{"n_layer": 15, "d_model": 96, "n_head": 3, "n_kv_head": 3, "head_dim": 32, "d_mlp": 768, "vocab_size": 8192, "activation": "tanh_gelu", "norm": "layernorm", "norm_place": "pre", "norm_eps": 1e-05, "positions": "learned", "qk_norm": true, "attn_scale": 0.177, "bias": "none", "tie_embeddings": false, "parallel_block": false, "init": "normal", "init_std_qkv": 0.051, "init_std_o": 0.0093, "init_std_up": 0.051, "init_std_down": 0.0093, "optimizer": "soap_variant", "lr": 0.013, "lr_mult_qkv": 0.5, "lr_mult_up": 1.19, "beta1": 0.95, "beta2": 0.99, "lr_head": 0.0116, "grad_clip": 0.5, "warmup_steps": 117, "schedule": "cos", "final_lr_fraction": 0.1, "batch_tokens": 65536, "seq_len": 1024, "doc_mask": false, "train_tokens": 237800000, "steps": 3629, "dataset": "wikipedia_en"}
Each number is 500 + 25 x the weight over the matrix's rms, rounded and kept within 0 to 999. Layers, rows and columns count from 0. Numbers have three digits each.

# layer 12 MLP down, 96x768, rms 0.35, rows 0-95, columns 544-575
507460511485521478487499485502491505490457515494475521503519513481525502533508525478484513471498
445487488477501491474521503522482476482519426503486524546499485513496512486497523439534508514490
469505510477472502483486489473503510513475506530536521472505525486515486483544496484480472464482
527508540506496492483506543514514488522491479514515476482519431512534474507478511461501524509481
468446481498453505505483514441512462445496477503522499456481531486491496517586533522492569538526
514534521521520491512526449512495535504462521490467504509544484510485501513520547505542520531505
507495486480510526492520508475523532492482504498524475488484499521505497493484484548494540500491
509546500560479486498529522510502469521517493484473538446514484501481504513479479528505487453472
519472537477486497491502516498505498510491481512478509496495483459498530484520508416523511454500
535500472534493513516461464492499512486502505520507512523535494468541478485519542486490488470469
535510481502494497480503519468496486511501500486567492484503488516500513493478539486519527515554
491516522500493476507472534520490528506509506483482493471467516519524470502450488455481505522475
528504506509480515525494461464486483520521487503470517479528497495540520523482525532481504510468
505491486488496509536484530487546477496517506492474514495523529509506500511518491568513461500487
470491490463510476485465479510487534486481492513503508539540512488467504500476497488486453510486
539478508474546503497502488553487483472488504518483460487495531498476533504452504482492508468493
483539559492544499525501511464484518464501510503485486505433517492461481556507513459507522471468
473505480506544427520474478452489483493522520518538473464513471506481530487529489478469554515502
486543521509497452526520514554487539482486526507462491526502449522472524546510477471503538502468
535506513533517450487502472477480528491461497502488521528528493554510511503482498479527503508532
492519510519463497564545496509524476482509529466502466447500490455477488496494484521481485522489
505516484521486506480498533507509532528495497517526516536510417484502505517459549518495518500498
539498455479485512469477532521473515509468517496504517495538494507497479469527551486531525471498
495491444480502459547470508480465499496496529497493496486520476477512539506538509548515479503483
453483532470477536464496478500510513528519501494494482500488538480527476512467525447476489452501
475470496497498486509489499522513480524489484491500471519549471523519502482492471506522542482514
519524525564461481515494484486542501481464513495519493455478491465513503500457555494512463515516
488471512499461475504502543514505520476494496523513498503508509512472459477503522536518508481499
494483490507492493496534508461491567510469487473532469526546509476521507519481491507494484494555
460470466530567501520511487508501502500506505490498466511487422519493559487445497510518504451460
509505495507497489514511483489533496526512496512515521476461480499482478493440496475517550546530
516502509472483468489496469481469510515519506507494503514520500520508483468500494506503495468468
482477550479507497503487513523461518514485522503517508542511471473537486479524462544514537492463
508501485510495473526459473484501482494493480488469499487446506503464523492508481526494492516564
517525510485495467470514503478485478567521488487511503557468446515509463522545499452513476503504
499538521497503480523487467509481460519508516467458504461513464538516500546525500469515510489516
480508493492507502499499530497488525504512510531486484499465480458526467490454498502489475498534
530478512477510470491478448511523509477506510501535509516481531494522489521519522470540501506473
517494487516530502540485505476514486479453492487505449542480476526493471535520473502523509478500
518508502524518499506459509466509552492519510497460480503514505531470466457509454505511529490551
467515477508512493511497507457494474531509502454529551515498528470509487490526524494493479506464
494480513496546515498460508505492498517523501554484479523547471512516494492476502533495545528546
524494489485507472482498536440501482495524513519514493504488483489492502502462537502485482473520
550498528532471503483525481488464492437525509538501500495525496501493511514531516462514494466560
488528523537485483494495507525504497457533511469511526476475505484458543520478572528511519476501
475473512510491496503520473532489523519530497450495492475526520492492489512516476535489540498525
526518530492497478446520518509527506494491541502471483483504520490498510502480499544528489529556
518499472493545465479491564480508493471517534557517515494509507494507528516452470494465497552506
514490502532517477458529483482531518512549497536479473527474536502500529482540480458499470517529
519491492490520516478502489488527525507512497509510505490487514476498489490474483525501493497458
503542531475499522505522503470487499539507496538512565500515514487530554522498507531520479531535
460485472535466484466517483496482516521483518515464513480530501452519482520515519516484490515501
498490517492504518540467501502528504495487525524498518535502430455502516527514520525535543517518
460481505508475535514506500522487495504502512530498506505573449527503471485518510524516520474491
512504528471522476474516503514469532472525503482525471472483522500483509510523482473489490478511
489561519500489498495536497494451526474510502554532540495479481485540496544495508538573518513446
533518479532533551486495485491506551513506493442502493441460467484510484476541481525512488516490
552499451515511485488551528465472474494530491467475463509533528488530524493495527529513487480505
524530496549488523479504501508523484527521488503501499488503458503541512532488535468512511507471
463499488532491504515494501435536504514499489457492485520481450480473499499504522502481518484565
512483515496538475502552482512516518509519532474544505454506516505504498504522504488490489559504
506517500510450498503458491472515483492485503450492472520526526552481517529576493521492508515500
469469476487485481513509522537484474508506508521536472507499462526496530494503505507483485548478
489486513488521514504488476484510490519515513513471507510541512518507512425462511525551514500498
479527524504504460469513493508481542545500524533511459540504511520492506482538511455479506516516
525503477488518475485480511487506551475550547497451535470504503536511495511496457557502467514482
490469500465532455508531520522489486529481550494507495565476506536485474470497477463512492523463
462507511509513478491514495513548485514525482475520521577516493488477481468481495444518455442513
500470511474485460518494516502507489488515503487477473481532500496510535518552504487523507491497
474489488520448501489513493542480501508495514478527470523512502479495494549479503492500500503503
457472500477529520489480457462491503519497521513497497528493493423497494460523529510478514465537
496510517498488540490545526538538515472493521519497494471489489513437459509537518552510462488501
544490525544503513511499503501483503503529494496487487489519498529472490479510476471444496466473
487476536510524492522491498509480487488539492505505503486498550539499506477465512529491519562531
499473506491497523492493513478475513530505494517491505507526530478500472468547478501490509502528
526489479464515510479466485485517523527467538528524514527485564494506510498491500455505507528517
485442509534511484510487516519498519507504515456459502479487468484489486502494510449440517501532
436467515481469490522519510489502480486518523515523473469495502533492527515507472484500526543488
496513496523492509517484488494466506489489499459522513496541522508504472542513490511503458499455
485500501507513497518494540498492516497530498450518515527523474498500497520509548484562463523530
509534504526498501506492476481479494459540496495498488553485504502505489501527489455556524536464
441484513489517503498484529458502495464487495497531512542534475524508500491521470562512495503521
505468528457479504505477458505508519522451509457484494529516540547474546479493494429481485523500
470500483482511495506514503528535493528506479478527526484484517482486511538489498484522482435490
502502507523480523499488478485489478538458499479473487520497561463498449513472521554492476517515
511529488531492521510473525502489464519498554513500516440507499522514496496534478431507473530486
511546515478543504545529490498493541542559495455512502495460504476507541497498497511495504497510
467514486468538476472480561495522513500464514492520494505462496484494506491493504512513493446512
485518489486485491536477481503491504535519494506499472522547518499488503457551540548560501507504
548480471464455529532457493531501527488475473462474508491499480507512495508487511484468469516522
467534520512507493489525485527507483484534498526510511502531458525478487521539513501527465505499
495520477472519502551475500533469478490506502455511506484510509510518497491520498509467525508467
486492481534494524508448490513453493497525526531478478504493494511522489497525476473472478473519
460506519452469486524495480520524446479539526500467522471462524507489459528500471543517466490515
517506478526514462461484487464498478464530518525452477514514488507498545469463539536532476508532
463531468469523478487504555503498476495509510492537479497522443456495479525502553456457509478468